Part of a small language model's weights.
Size: MLP 640 GELU, vocabulary 4901.
Training: a variant of Adam for these matrices, 292M tokens.
Each number is 128 + 24 x the weight over its row's rms, rounded and kept within 0 to 255. Layers, rows and columns count from 0. Numbers have three digits each. The size before them is the row's rms in percent of the matrix's.

# layer 12 MLP up, 640x160, rms 0.125, rows 313-400, columns 0-159
086:122166139122121110118132113136132127095145159123118137127153193146129134075135131153137202107127201155126154111129133108150111170147128101101161134100097136150130159114120121141140102170129140101126134116140093140106137139142153111105132158118112100113162130125157112134110179140120092128133128137131136133129123097117133175115102129173133157150118082130101140115121149102078142087091112123120116136109138153160100063119129092132121195093135143112117126169136087133132105093146146
106:144126140162136133127140127127117120096104128171156167089124133169147069105177117111170120140105149146155193127132106061109133147159144134140130142106139158100148095132163100156165135096167156152117092125139129134137127141104141116124120131127131140143154124118115102122114175137148110111126137095108131132112132148115078107126089118167127071144111119121127115167075142151079145118124125089120137104140089176138143143116157135117161117091103105119170147126131089131103150127151106
100:175104133123121122098137130099073166135080050161082166093133141139088143133123120164139140111154162094118107119157104143104134109131099133138132095129125166131106133099138122141174132138093153146103164133107142112153081121118133112188130131111151117124128130143125127113117118165113121064110136130151149148127141128132101146123133115133130132165128128144107154136114086137066150143140115095116135105133146149124118129127106169117159142133136161185106171127164111113145119174165108
092:131128150134150153131120091107109094133112159133110125155137136112144111127152131100061166101142133109098127115138089132118154153144068128108127082118106133072116110152134142114173120145135152165121089149122127173143180113135120174136175112137165131089081143169135151108142152090154146117078152140122086145121102163142146124133131117122151125141097109115144119166108174123102142147129091128127125169109137134173117126121129146188111130106116144099139134084145125148126122157103126
087:146121128152083149099134130073146121113146122143140147108122160152096103158147120126073151109185135127106155130073116116125103109127102169167137130148124132152038119108109113071174187110105115150105124161132132097145099155142130141143128134103147158118129094105155161128112118120128111109110116178153170137107157097134101129098140113142115122109140147141099132135108141145117134152126150175130142180091110101129147121116118104103131111153126138107126122144163097132146126111160127
107:159106153087156143152147124142111092078121158118098130125069096179154137115123160100106149112109116103119154110126101136107111167144104112117085147097134081107110134161147148163137117143117168117113124148106158167115140128070182133158147101144134117078124139153150157096124133072105135126117132131127116139095114099131149122099153127149122162144130153121103146105090124147126099166128167141120157149122109122143121147099193144112129130146112137090135135174120136132111126159144096
086:095130106165136152133114089129109098109132095149148140157111165110162150098174091113151134097110135164145114160125027128156142168111119141117122116150133115088166133120123125154124132166148174136138130150110140155132137148114131111157153127104125134136118116102109160128123147153123148139105082112147128131121081145110082107116114088082161088106110111125130131152162113136083083112131152131134125145113103157131093103178098139146118142119123108088165125145129148152094154134133133
090:123147132146074130153161138142112144114171126117125157137120122173147145120129146122148086148097135163110123138087137118139121134117123138105123136169143110133108190118128111146079153081146085134134120138118167118161094173151157110132109136128134122150143112137128156097107124177109113156088111103143169164120131160086143129133111113111137069096094113130111155144080184109107116149087155114090132107123104105155140108138164126101129124119125131185093134114121146161153127171125118
102:146143154195140126135133098126120120105131105127155154094134124137154098154164136105109135173130156132131093137137116131104116114129113141163140092136094156107146120124120114130142107096178165154111089115147115162070101114095135146091147103129171114114106131152150111175111149145137096115100116125168107164068149147142132148105146147127106100160182151129123144103112120143164113147120124110162142127112125156110113119142108143141120113131119134097132142120201077126121126161139065
097:137107128101112109130111133095109130141147099155092150175111169108115154102097119139120084167103142113116154128125117108149145127159121122123134151103135100121126104117123126150140074178155100162132138174153114161094127102112156173159169125102137114073090140119159171095110145136127145077129144130155122125137109104146128178134161133098161090077139142130084118140164086090154150109159135095138134115109137131126113134129153118166142159116109125140167138101140082116120144114117120
096:169130106150126077138152124096120151101119105131135136138113120134102110125123110142130121122088154139133134116131177100115074129132083091144065094104163117139118125110155093162141150131120124147137129122119101128095145099149149098150159171145114133133079149182147110118120148074152145111118110147153108154122147124095147137108130144110113163124065113167139159108127103115150127112155140129175104139122140104152154122118111200135102085123132108158177119134129119122100104139170128
100:137127109131166114133116126093123100146117125125150111113160092173146145126147111137115096139119157168148168122141092139115159132142143146149125111133095142131133098099118122071135096152110104129120116125118141186099099136105136146127149131124088106160168136109160104102138166127091143124072159083135149157154112124161149126176161118111083127109146104155129126089127102131108129102159054153111122118109094132114127137174117138126144126122072114166130137136145103186100146117146114
097:126108115104096103094100126132138095158115083153145138132168100141111155082151178124114127122144158125118133110167082089114138137150101095146095144143180099095127123110118112104157140165140158128081131181145127111101110157144135150159153114116149142128119153130132202131139127130139129104101162144130142083141119117152080108172173122118144143100153125136140137112114122123083117103122163089113117122111088124173127112170166130154112138136140120125107136124138125087166120150148154
103:172120154114140112108117129091120159098122099128080138106074121146120107106145171119144164152122149120166135103092118135155126171143115120143123126135159110111106099090116100120140103168143133152122133148119120134106102118163141161142121127127154147094134150182126128129133139101119164118106130200131109117083136112157055088165141116078118130096126143105103167126092083127134101137126131129148126103154138145157125093157105110133136144129147138132107156160164178121153113136164142
086:117126134139090114178059104159113138139142124132162174106133122149133106144182120105118148135068169157124128164177123122160134131135113122131077069169153129128121109153116112167082146152172130082119127139121120108122112134136134122086116139120110127155132110126135134134111136127136148139160097108165097118144083118124141118137107127131097126100111113137124106115114137109117133127140134145112180085147127134148088142169156173101090144103123153112114090178113165141093134131159134
103:139154149097123109117121116136070158120151138121132163102126134120176118114132139143135121091076133101153136098108096132156122130143138163110104123108190109135144148123164134164138059129113084119109122159113112118104113150143133108091139102126150138168122116152143092093146157151142136157112114117111153131096146134167142108136129138165133152092101089129097156191135114126073075154092135148154137106101100119168151102117101108130152144134132115122128179119101103145139111152135137
094:144126100149092086109111145177130144153143119144136165112141136125150103130146191154148140161137182104148123134141088134110153113168128121147112114115169112115144161095131078101163098120131110128116152119124122099114069126131132123105121149137130164109117120118163114157128135121151099066095128128148158131121167114112099099112125102144139119161135127193120151095115119066155119063156134134115119113098157143132127088154138129149142143091129126148151128134172089134141134103112140
103:129142115122133123150112143113149135128121139142125135125143150152201133101122104083141167125110125168148154117126111131195127130158131114160131116114134128116177126133127136036114083097172106092128139127097111121103158129129154140148131147161126061086096167150122123112134108097141097122110157169095171123127110143135125169145117097074155088106144111132145154134140122129108089110120118114100139132122117116129118125147175102128121084106100136145154124138138117160128096110151120
105:165123169134129147141084120113126134101109113154099126125113129128130106087121126104108171136097174133137137095122135114063115109122137175126162121127169163133192144122127110156108075123129098186102090126102123188096157117123141132114140138092136119117121097142129104122137157155160107126129100104165132143078147119130100113127138113125131150151111134157122133107144112056117149091160124123118154149089137121158110153131126149110129154145136147143106137176141062121113113134137120
105:143136156137119111073120124145125131123091119099162141103126137112148042113131165069115158159097112134195151118150108106114119158134155096142127122135150118136129141100112080122156160139142156124111126112113114122090129113122137135091127123143108172101125134090108123131132154135172107135096092136128113082124143130151138148116152142172133160128162151151107088146116125129153156145154103141159199145100128162104139098136131124118117134151131146157122141102148072133121121175126107
095:109068136128110116115109126143148102148116087107138090141095081112149115178135088152130108125123179171098104108129124150139153137129097097139140114102102085145147101117102104150106135140139142149139103121130142160111152119141141133128130174178152123091103109143146151114151182125154131144083159118123129127130107126137121118105162122186154144158122144141070117125094129138120141083122134129139117162081146150086108078135187134142137168128122154119135118098113148137113142160134154
096:141144133139091146130139147113120150112140128099060085081094121140125092148115137121137124133137080128167122141123095121183096147130111105152070108112155051123112188132122151097115131078117144154117132159092165133098150170150133147098099147148139115146109135172126174108144137134111112140137120123137110130121128137175117123134135094133135163165130095107125150127106130149090155147104147106133150138159139082136153108158123137129115159138082130134126165122127127140151091147147114
103:138130147169145114126098099159121114137133138151122095109151152105124113103178132077120120139131161111154150113131107125117113130104146150165134128050143109082148090092169110102129111151141124148105080128159071125161156109127130127131145160172120109122104136118181134134134152141132112094119122149128091110144088155167112133111138102168082140131177116163139141153108105125139122155150130118081143147109158193112135137106120118095080133127116118116124130153128104142103146117114162
111:157107091083146128124164086147147189088106158158093168105098103131101126127112141102096146106127080157088135170105131111155143170137137096148134099098063120123100159112151143112131138109111120130111119140127160137107106142126166124120137131100164130099130160150132169084135145155104088110157115109128156125086141152138107144135144146153124112100174158154145114133110165133062124164102118123124114157107145141126143181149149126112120139135109131127107141104139118146144146138122120
095:137169137169122114129131138145123109089127096142172119144144164149164136136128122090139149109115132107140095128140164089121143146140153116116129136111150141096185108183142151108136081105099117122120139144100138109126128151124150143134123134108173125165139152189106125112138124122088058120137144125163161132121103104155141114103131087137099138163162086147129128092126151088144113151101139087128155138130129104148113152144110094061142115143127176128103170138105098139105109126123166
099:129121166098124108108100125141108147136131138174152142086080136112102066104145145130147151132108178120132098169130140108145120182180092156165125127131117142134124110116133110132097084119114108106104119152089123129168155143148100155126168127144152090113138170160108180107153133113123171135114067091170161134115156105087100136118128131155137144120129115116106129156126095114102088157126119147148111137137129120127123157116125080166135132112128115104145163128145143107128097165142146
108:171153097143108075128136139145127154123094135121108129121094092115117098115137109145146111135122098111122111125111110148170121181128169102130085119114137069100086135171149104098142117119171085108118127126126158110115092136111117136148163094128135110127150150183114175116139140156136078111123120141165143129144165152157143164142117122154132146136108107105086114097114117137143115130157138101135145156138125100086157117136149155127113156153108140168133162101125152076105082131099158
104:132161164117141139143071098127127165136107111144169108126081145147094117115122083123079105116139149136123190173138136108166131094134097130154121121154198081119139129130125113075113108121122123107102102163157144115129141126122148156202126135148103127172104121139128146117120119147160166112092132113144133161124124148106112155131127134079130089141140131117128171112127168129091142146123150079121127121082141140164099131163117143134113107153105133119153130137151112129138126163113116
123:141102109149108122173094152147111144135100135152109122106113118100090142124116137112151134160151139149154132139128106114140122133153114102084136123116151126098140120158147078155143094178143098145095089151124141125104140127185144118115163131080165116168141155156160107097168159112143093092151120160162141150077140112136135162133113148117111117117121094156118132149084144091165114093115164110106120145084107145115110090139089125169132134127090098108157137128122144108103081129142116
094:117152151064148103144132119114160129107126132112110144153153154136134138088143123090166177074093148161126135132136178105144166158163123133107169123101119118154153135125120070140131108095132142157141148109149124107119169107112106158129126124153085112102147128128180121107146153108106116103115098129141102091095107138103124135117135131159108144077154099161120103133107147115108119105151097105117167167105069127102102154100147124140141142126117140113085127146158125134142138155175124
098:152165124068100128088132122068104135161130121108140162070116141142127106141120164114102128144098136160102153136152138106138156127118118120121139130115119118162143104153128139136110090072135145106145115105125117151130115131125134096142124098114095121107169073179148150111139125124162133091115153138125081164084156147166162114108135118142073136145132161118112133147144122134107152134116121099122121134132135136103132109148144154093166097142125131174109161172176148101121132163120073
113:133150119136068125111081149121075139160165132186103135120103097139133091088124164116156150119100135121166120154127096142127095182161112124117166140155129138147128103095160131092120111143132122131085099153144128106164122167121132121103150151126101126107125091171162171090133143120108160122143117097168157108103117138100139123118108099119110116119129116106127165113140092126107129128144147130112102114098096128132152100141146169137157123154128105185152153144167077135132142119156118
100:138137157160146125087076093110124095134148159141109106128113103157105136114120133132124173095132155135122134100133142094122114138138099088149121123098146066135125081111123134113124110129147088144122102127096154123117160110121170095191156190172098108135121116109090121123152108077139162106129110150137159166142127097116136126088132148113141189123133117133105145166114113079148113086105122138163113150117148110139153095139114120170156136122136123117130121129140141158170115141123161
094:122172113137116110141139118132140142068122088143107120137145087162196120133147094100104132094128134143169155152136140108116105104156156137151158091129135150123150130102141086149134130094100158130115130144083175126135143178146140116136121133173118132140172110135108140124094115120110101102154096137131116139129098082109136095149102160157119129109144133137135145145136167113092109079102109101146152117104127156107112076166154122115173103147116112157112120120145150160094095140133174
098:137091127131133123117058124114140149185153101135134092088088100163122119143153138097124148095128123156112126162091173095128078127128086099154108099147116132140095105133174114109127119119115117127116145120110182119115131142139158128137110158153108100122111144121114124141180145124119136122072119146179158130157098096088152138134133121142116145148148104144141102081131072141129103108187135118124133117127093171124141154127113135154137097148125127111137190130115118158148139138119126
093:123104103118098139119149133155107153158146149154119110128146103153163164128142143143142119089134112143128150144124176099106134146105108128150130137125119134130139110092108129123154102100171135138097122140104142131084148136087131130126114182150111147145160106114139125120131131131144113139120129116141204121137119083122138130167108127123041119134126153138078146123135101082124139159146130121117129127082151142150139106179161143091148165095120124150080202121073101142104116140117119
096:115123136125135147130084116114120147134138142150141119115082156103144109158150136146127135144137160096145169137172135127115104105195122131124128127095120146118149201134100065094106116136142121144090130136108177108075081129142131096121136123149144113081091125148111115139166129174149182142118119127108146153103133115123160171074126127150114092121128156122132205131128122119130152094132119102129124116094148177114115134118166136121124143123145142133139153106151117108112129158102107
092:134077104133120136146089115119149138153132128152094125100138118130134117150141145090147134152135145210140164130140118110154114128161127122153083120117136083105169138129128129089153130179125132128073130150174111126142120127122098184130147107111178179125133093106109176136128146133104150139145145109164175133141124116129104091113130124124142084105157123160108123098109147143125130121126148132116138130098104088098145098139126181114106093081086148140118144160119131134143094137168130
099:148123119092132084102163083129137163107144122101131186106062125120137150131116104166088084126099113201155133113136099098137117130142113142126113118133124128114118128106169145131103143131151097125120115135117157136135105137159146185166126122194157102124106103136093142148153118134123105148112121118145143171119128113168149102130153116143103108094094135102104132172135167117085096133128162120126134129102128083116156138153153147155143111128146129154071140102123141105121140145114159
095:127120138137134113114126130143118180114151137123127123131088105157147137112128124135167161102144147138155149091091154116138123138130137130163157130175144119142168117101146148090126131104091123130137157143091125129105117129109156141112144205106155117125117102090107131138146134074161134150071099134106126157144081105100114143121179101124175109121140141110126118087135101112108149110140061129105090181134121142141108093160152124165136134096115137147143147103102094147119131163172114
096:156118140112112081156106096105119139130149183121121119108110099136117140132151155114097198146123138105152136135118115132134133155104088082136091113130157110081106122147191149116151095151131116129147101149146144121120123096111164130101153135138147090122096104148087172078177122145150121102135117097121126128145154132147122122067146137102121123131110171120105160116131104128139112131152077122118147153154136104134102168100101143172128117141120175105139167119115107115092117141095130
097:144116073134086139131114103131159104129101102156147096134100111120117107124165156129116153139088118121117145086210136132133180120125114125130097125125137125123125147104105138129137174136161122143123139170139142088137106150178101139068119114150163111152105059130112153142134142136106141164117129127122184138134150107167177134171144094124151118107102157110088112156138114120091115127098110121105155141107103105156155140142112123136106124085114120148139141131138109162139130124174126
113:195099135147095130106110128149095080142131152125118123094136100148124113108126138085127172135147125111142111138173109121114117141128138151109093145106149145082118144146155110081141094137133131116106144141111144160123124097112159139121136109115141143136105126143139125114152159154089088127155147147122169152097144113118148165131144080152147144141080149113122152165150117130168112121168144083091166150123120110106130146076159070115134133161135133134114128176106133114054105131116119
097:140149114116137122088123086166127131086149142142129119118111118115169106138153121132113173129113085124137134081115115115122132127101147089097104063119116141109133125140156150133187140105129129154132098123126161165121142132121158121144136104104142138127153142187162129135154143082146102139129160117126161129138091150147129139114141135148126162116111113138114127153176130104126087162169169134087106147143132137111124114063116129182155106157057116104135149162096092146106136129109133
100:142086120139131155040131109133134098118112101099139138132081130161157099122136106132145157128115155111126131149122136115111167163130103111152181115144111112147098089138126149152162095135126120125139142124082150180147156127161143129132144138121122123091119091115145096125174114120114152132131097125123147142143080130116151091115137134134133102169146101142125132154111137115153090079150122106138189129135146155104171127076138084130166149109108118149130102140082156133122140147158089
094:169114147103122092121127106099085094186102078177141149146102113110111132135153150133082151133120134112139131133159082125085128164141090114111121122128146134121108173136105164138119114126177138160146155152118118094129116112118148130102158137099130121118110165117169168114142139127138120104156135121144119156146157110090084121110138131100094123156097155133099139106095063112079110118159122143118128161118141092184116159142153121139107096125106118142128145118154127102167131121094124
102:146145156103130114134088129157126140140100127123162135110114149163156109119136137097137075112092168080134090128148122131140155115119130126134133109105127134118164108152122152111113066138182161104140125126134105098123097128134121140172145071147128119139117093143118144117138130131107134155147131102160198099121102132154135189126144125114176145140141150114172118141134123112113101088166074083078134117125095165085103090113162122142140110125108135104127112155133148144114106136154126
101:158151146158105128114142137130116177061129103127131133112154146170145100116141106101107145122130143172126188142129153096127121138115149113131127136144147113149139137072172141125109135094149099133124137138103116157162169155115106124122109131137169157158066120115130129104129142115108083137113112097128138112114150121163124114126144119177079120106145106162133120070114164119106141143137133141072137116135144110127136131184111121104160100162099096149091170109110098153109133120149094
097:129138122074125121124112107121156138148121118205140123140101158112125136110146118168151152083148155122132139100129130100130143147159088159139087107153132091095126100152134126121082149107160104121120132172095172100162129130151150111109110119181173121137110098126130140117121130142150134088150132097090138197114108098150172102131131129119106091147119123101133135126112132098114089067125132127121121121103178156137124125102126161149111153087135127113142112116149149131102138100167152
096:114142155144117101136112150112148135132149092135109108131139113146161135143144108113116137152112180188139117124103068117159120137155150103131136131097123059154093116095110159096099121142132126139108099132141148180147154140130121135130131136162117100112131080149136135134152125130133079127109129103116151178111104120139110169132163132136133116095155117107094109134117165131098100070138127111151168139152134155152115087082148121165134090134129101137174114155163122155068143113145125
101:146125130142113098155116113120097165175112083109081117123090076147109158133103118114116103146172114123104132150101118123147116143118153125156150116112145103110121137138179146143114109100104154198108121146128108128130115131089113153111164181122187114157114124162139155109137143154116120097089140131114109146117129148134083120175136129136120070136116124140155128135130101114129126135122146122160130145101104151193147091146188129082113092113128122120139130138157117114103127181140121
102:113131145136092106135105105112125159116125140133133110107133145095146139107126082111151111149162145165125136152124120113188136126123168117137155142091172101116158101167107132089137125099096097163123117122118156103146137176127178143097117178138138115098104116121090123101144120107148139130121090113156179132106096111177141128113157133098132088108106131083097130137148161131113105136112155091138097160143168119141146138118120194144122118117099135118132132127113113152162121186149174
099:114133143150129120100105143145123122129150113146134126110152123106115093129154102076133156141132140111114168093139094130154204135161117098150111083092131110103124102120149113129108112144146122113134102146104131139108111149164139159143133143123175117151122078142144106123130132187126095137139111149166116124143154137153147139134176122099191091120133099142148153116120144093139161095122119067120102116148112132135120130096165092118131121091076126131117118143124129160106188132096181
099:150138163093114065163076148135098103100126134120107128115172107158135136099139136102146179159114119087151123126115103091132163119126135137116092140116129115095132102118129119138167134158165129141096108120117137114146119119146138163127125098121156132176152164128163127111122154144126136109129154162133089099118122163138142157121136147173113138120124127126151122124105174105088108118160097100103155128122102189149162150144110106110118162123134109086142146133152085194103143088102111
098:158155168137102148160124145094106092090097104172142118091114138128125079145154109112128118090139126138158122166149100139081130153129137150130156144117143167116157144139129094155102098127117112136106114125121131135115096144114139148128148150111137142151102129186136092089135171146146115131129084157129114168109159136148099090104099099121089127102127164106138098124157134141103093126154151117185104115108097126098181110135111130119143147168129150183065122122152146132120109120132129
101:138090128142103110124104111144144121070120101110154103113082134139145125145128165126168116168131158101128135103111099149148135164158147114127133093095114105127113125118092149134076141160122139090119117128124149125150078131159183126103145095144170106098145092168121124121173144084093155112105125156103112099136149172129139137137126149163139141100128103119121109159082148085119090092095105125134129174128143148088136149166108126124138126144149149166144142153154144140138144135135079
092:138129131130094141090113141133126153135142167129123133162086099137168137159122120149130138155097145151124108128120124140140129126122120089166111107134082070117134098100096138113145103111141166086126134143112167109155137098150131181138159155172128116098076111118113136138124104130144157111099135112132164130134153116101144139106136099114176145135131100134144146145122136119106133092152094099178126190109169126112123058138114085147170151113129120138130167097150093152107109099095120
098:124114165108119111107113106111083118139143139094093135087117102157131140142140175104123130137123139141098144132130140133121167181139117143131110074125106148145127133135148100114132121120143144108126136141130091161154092151106144056135136145160153138128129104126159138145124141109127077128110139181131168147129090136120127116127131044177154147160135127093123137131141076140116127095155068125111161164125142171120159082131172131127128155101117109114084155117122123110147144116152131
090:136113110164123120114124110135130089083114154161144140136105085131137133115176117135168116190159129125114134143169077110159143089100124106123195135116154142084115133135125125139163125148149116141110125163125119150120061104170111114163087168116139149119081134135114123122111135163135177116132110130108100111136136102134115139164122109178140126143147130164133181144120139139166116105118152139116118150137099158115151119113143137153084141066140163084119120112143117121111143119139116
101:158155099127110096120068144154137141127113137175125133090122123113137109145095104062090101122144089119139134159113106121131124151126130149122157106148156143061153176126176155123158112103142159088129083135126151135122186151124134117133122159141153146129116136148136158085148150152108099126133144087129165116128142134131102117134177128109088120126136125150099104151117142124119130167169130087109151152082092113123137106154112131109132108171124153095119137139097101152114119144126166
094:141118157099149102094117131126162091093133121110103133126108086169102115147083126110145081119148141134173154158174140116206118159140115109164109139131126108126139145133119140097125120115135167092093096152130146132118199110144137159147159101164101154129147104147121135098140127172096104104076126140145132109104102133166142182119156109132107144139133125141125107138120140150110138147101119109127133119128110102123103147149191112099146149129105146167093133097158154136118109116119117
096:148161100168091115054121134144082125120135155154127170110122134171124094169139134112121110112143137106119114102117133114102119154135116175125120154143097156125123114123127087109141112118116142125092116105129124107170142102128126151138155130136163148161092122149125154112113126136141128091134076085129127124131157091136114132116090074143103126160106157125143187172159108140115134136096147094163170174114140117106149086113146107121144121144164103163088143101139094134156104129148113
101:128061095135134126094088073117143132102120104120168129112128122125132081106149129101127105163147126113106105094125130128151126179140146095111150108138094134105122113149091108146145149130157163110116146114094162123113126068119144166082149094174153091123118112167152136140173124103148143117104092148178100127118143144112170116112121144177152131117162113156138113146117165133112100107141094140114138160138170138126130129146133158143157130146127125155108127119141180121109155153113098
084:143120113152064135107127123078173095154149105133100134096185121151113099148126145149123102144137109114126138119147157117083122100134139129115132147107089132177116132136157122157158140138152094113077125135147122103105105113120114134157105147141109123073139102098170130132106130198137164119125089115141129114112116117101119140196168112142114131156136145103106168103127127157085169165132108121097139116116133122140104122169117129156160143125092155122162140154167116136110149134148114
095:155152194122106107126098107128118134078136119111135117140111143145140085128104145127095123142145149138146127105142086107103162101125118150139132139098132146109092131164117113157169122107161104137151099138118131167115109123099125092130162124145169107126086126202147134126145144127128105125125117110129104133142157084144135097111111091138122119166117130148145105132164124108038126142140121144114094145115119131149147165064102090130149158103153137085075146114148118097121138132136146
103:128123133118096094158114094130147123121143120158141166175136134138110111147154117093110082106121133139151101115164132121168191181119135122096131070089154139118136124111152106146114102100150121148119136164125111135155114110157145124162117076155129073176153138138136109111113157128140148100133098126119133146066113153119107119138088155114149099102168122127165150142129137095117113119113144095085169136153126130141117123130112101135126123147103094151154127149126172135085100170158145
092:124159099128097148125109076116068163113134132093159165129110085149150140132114121105153113116153100133178149109161142135154150140145095149104136133169113138125126119114127115099168150115098143085107143146145135142153172129110115119135137128171119156171152155119124140126149129101161098158087123123172135144122129127118132148087121142165152163128187131165112155157132153108121099101122074146135081111155138123113116079094139135154135170096109134109145119120128124114148082134097111
100:133125101132107153149105099114129141144141115127150129129126148145133140125144083126099149147126117161132129128120103139181114200154142099168103095153129083136126144123122153169119120144143116144134116159121122111125102140161110167128128120149136118115147092142135150115152132105111157094088115140116148148109133090102129121120152123113164089103166147090072115167128152084101081185131117128163162095141108134139122101123141086138109119122104183089155115140172131128083134130132194
091:126150095149151138119106082138124142119090083144137165093127124126130137153146167080112110124123122128116140146115115118115114116139161109147155145150108105148140156172116122133162131126116146107127126135132102121137104151107112163140155148133162155104131088077105123171096116142126137128103081143152135158107105100086100141115126107142129096154190115137128123159141142117100137116134094083120212114141123161126137102162167158096124084092098138140104137127175133175151155143152104
109:144132153100104091121097111139159152129151139159113110116103173121129126146110181114151142108166172124138109110135149105141130166151103080117096134087143080107115105109132099129130125157140141123092088123117166151108146118144202138118103138141120123125105111121154149157145151084143121113123094138131130099139132113088174141138160114125108137086128111116145089128162089086098088123116132127144107155143160118163149151114184158147169139127103114137105157142164143145133123088107101
098:136138152159068104132105151123138093090140111142134144156154114141157129141145072119107101150127141099127124119138119125174140160156090115176124121125155130132144114100137084134151100140098128133108096145138177112118127148142135135147180140130133119122111137206103106112144138096145146127151103118119078118102119141162127113147108149158079116121140140133157128154180170104129154075123121141096156118130082137141151122099084171135110132098104125118104094126122112147158088129114162
098:151112122122101107052106107114137112118102079145145119131091170135129110100128139136121141130116126118105114083117111110133125153163136111098121154090126118086123123117090084147116130140150125120096106112088158134103113130134112119109168161113173136132135137170133100151109138096104115131144126142174092157099131117160108103135173134139132119138140138124115155149160151189163129147159128097159168178083119111126170109136095107104160117142153123151096120156148170147152138173124151
106:136153128142125129086102125135124112107140095098175119143144137151134138117132136106120114134125135139141095115132129149133153127118163068145144126119104099147122182126158133097094137132153136127109093125094141097134139119139123140160117089116116124117136141141172130092142168168100177040138160128122132111129126148116137178132182156116133136105165157176094107174122153102121137155131137110112173135075107113140109147073132148180099122137117133134135135123109116126122104143137190
102:138134156099126072117118151135131178123128130156119126120110126153143137108126111126093121179126142103122119096094118118159134135121071111152146124136132118082086114085150137136133101165118134157126136197097158143101122158157162144122142159107139108100082143104109151070113143113125145088123112099118141140142127108118125128074111164141088125096160122121108136169157146124084102088159146129114153109138139118176155160089134125153159149126139129137118132124143141166146078148141152
100:151161114185143125147117148142111167113117146119151135148131092098132095149119125109089136115130118131111129148127097119110130101124159134147095089170152142136141125159140104127150101056154158162107098125121109117094142135106076142095163112095173124137122153117151104134114180141103103138118101138173134149107100147110126103141081126121131104129145157168103117124108101100151127170151144124142126141104137094155085104157099153138154132131120152160078123183103128131120148167158118
097:134099138131106096141114102127105119102113069174103174088182138160136136145136119125076165139149144111170101121171044135125145127117117147083136112127163167115159142112165065138151128164117095139148154155083121120128132129134133117112121135113096120157124125152146135131126143122141128125124141152114128130116132091105094151140106138144114117140121106175114124127143130134118163103168172131155096116056130126157104123107115152127150136127149105143095139121157094146094107134127145
079:149148126100128115143121115134135107149115095144145122098135111179196112089115112121150122102096113137138145155132105135115139114136129101137147103154141109066120097084146113126135084107135146084111116171113153127121117135127107132135133186129074127134124115130155151097138121098100121116141105108137175126129123146129108153137140133161129114128142144121137185127141127106146091098161102131144098168135103099153114131155188180147166158060127144143117161109159162161134098151134152
094:124134110154100118162120139138137122092119052115175172138108135094128102163159121130079099139107140113112106116147116103135131134138108126112146124179115110156131117134117146095122123092141137151123139116100135139141132151120210176145177148186140122100125138163125148126116100127121147102091104129110123155135116178091081131108084125097144141140128104132154155122142135122083101128140151101100147120122169092115154115140155124075155131100130115145114142125150090106102129146127156
106:154111192142118133130114094135119164180084137151147130089133143151086118158111129115166083086121140106167140129118117125138142118109074120125169146140123150095160109106111112088124096098120167120131140124131121090114128099125178099142163135142137111116107124129147107119156126135127171112121090102115136136135092133093139124131126087130106127135104143138104166102110099130134126124126119103119134137117146145142175133130129184201168148116114184121121124132166136149139081121155083
089:169150129144101111114126101161113126166141171155157135114146060135102137134122140127120149105077121137127120166155134139102078142136123106143145143108057114092127120060128101109128103087119159132111123145137130117121134140083126141087117139124115094087101110153142157115133127114158135112133158127116102130137110176106087152131130133129102159165143145147177139075135133137155148134150138136142088141092139131114131113177121114139100127140120131130153140123149080170071159115112131
092:163114089118152116075117121105124112130121134137101115104094122103114131174159163163098093123125121117140148132131134112137120173111140091139166140138093124091109098130123132107181124111112157152109161141118091077148096115137081128110160148116095126144129119139156140099159135117122120139115139157133116140111113122104095152135173118107072184197174102151147104143104118138120124125162107103081185144153118166112146161087131137125140129121116164127130160124123150143119114125130102
121:145135123125140106099104119092134120121144132132103099128140089146149133111141119148111129157106119131087144141160164113123126157115125123189166111099121109148139161124190133104198156147156138121105083153108155112102140143109144161087151128098083111115153145129169114045127178140134160121114115132140118135127130109123136116139104086105122121127092129178104115158134120094091122082087121121128150151120118129175141133163139137125128124108162149119099149116157139118132105162170122
093:172115158105148123123146116101114107144136135118142150113157112154146138159115131121149141152081175087158102125145099119173086128137124137136134123123102093143143122111138177113127135179166128124103089210146119158111154105067099157161156130132140138122112114116124141138196145085122142135119130105116135157130076126098128133135139122081144119112077134103129132164094131138091121145143082118125138131126122159110128113112131084155140141158130158132150119134124123155109151093130082
105:155136129111128082119130118127128169176107117140153145089082111127147139147149097115087140199151176175152117114134126120169128151117160141143113135170146134146108118143123115110145131131124074162122102169103127113154117138148121145119136088162102077115085105192118131116156140082150116121092107109146181118115134116115086113136119122122112144107164113107078109131103121117089109114155156108139126131141133138115120089117141169138121139126086154111178112141126141134146149135108122
100:148107165125150076154151128141107175121138094162134129139100108116135137106084137161149153113108132166174114095126109134147156139124115131134087120132115122134109130151158119119132128110136113119131107177074163126131109128113164085127140103121108142143151127158103183110134128133110108103106112147106136153124140109139152130144151119132131147133118124138127135139144079113047102161117115075111073108157122113099144164164111152140112147150156178148113141138129117101115067161147177
102:144132136106129122134111124133146105140096150153109099155111111107130071116116158143167138170126083106165118166117123121196095144165123127099119133167122129107123160136112141096159153159114143129120139147124136147127124079132134113157156137128142109091114113161113136116147178125112102102142110132140102099092052155108094142121126076181131087106094172131147139120130119129074127157139142147122143154136146173147121158120103098099108134136113149151094132086144112134105117154136144
087:121135132151136144111101137114132098109117123148160122115149146139128075127170094098151098093104127124144140147165145093106115147122158082132149108129117138114143111104149122113130158126109189101125143115130090091158150116108127130129137172146177115109121113095156142143182130151149133115171094078121114170128128143104089124145117083109127134117107100135149143128147159102146112173124103131088185146123094162115089144166098127131149132103124108157166106165170082132124129107113105
104:139111157126069108130126152141165126127126094135132134119107125150156096167097183126154150108155141132104120121157133116141151141181084112121119121083146132123143129102136130101176131107143101158124151101133159125162140194118112124070125122103112110146093112138142094130143125156096132124099125149095216169111129117082144131160166137141108124144120126117122130124131117155136148099116116105112150157150097131125143107066134105110133112092086100173118130125143092135152140118126131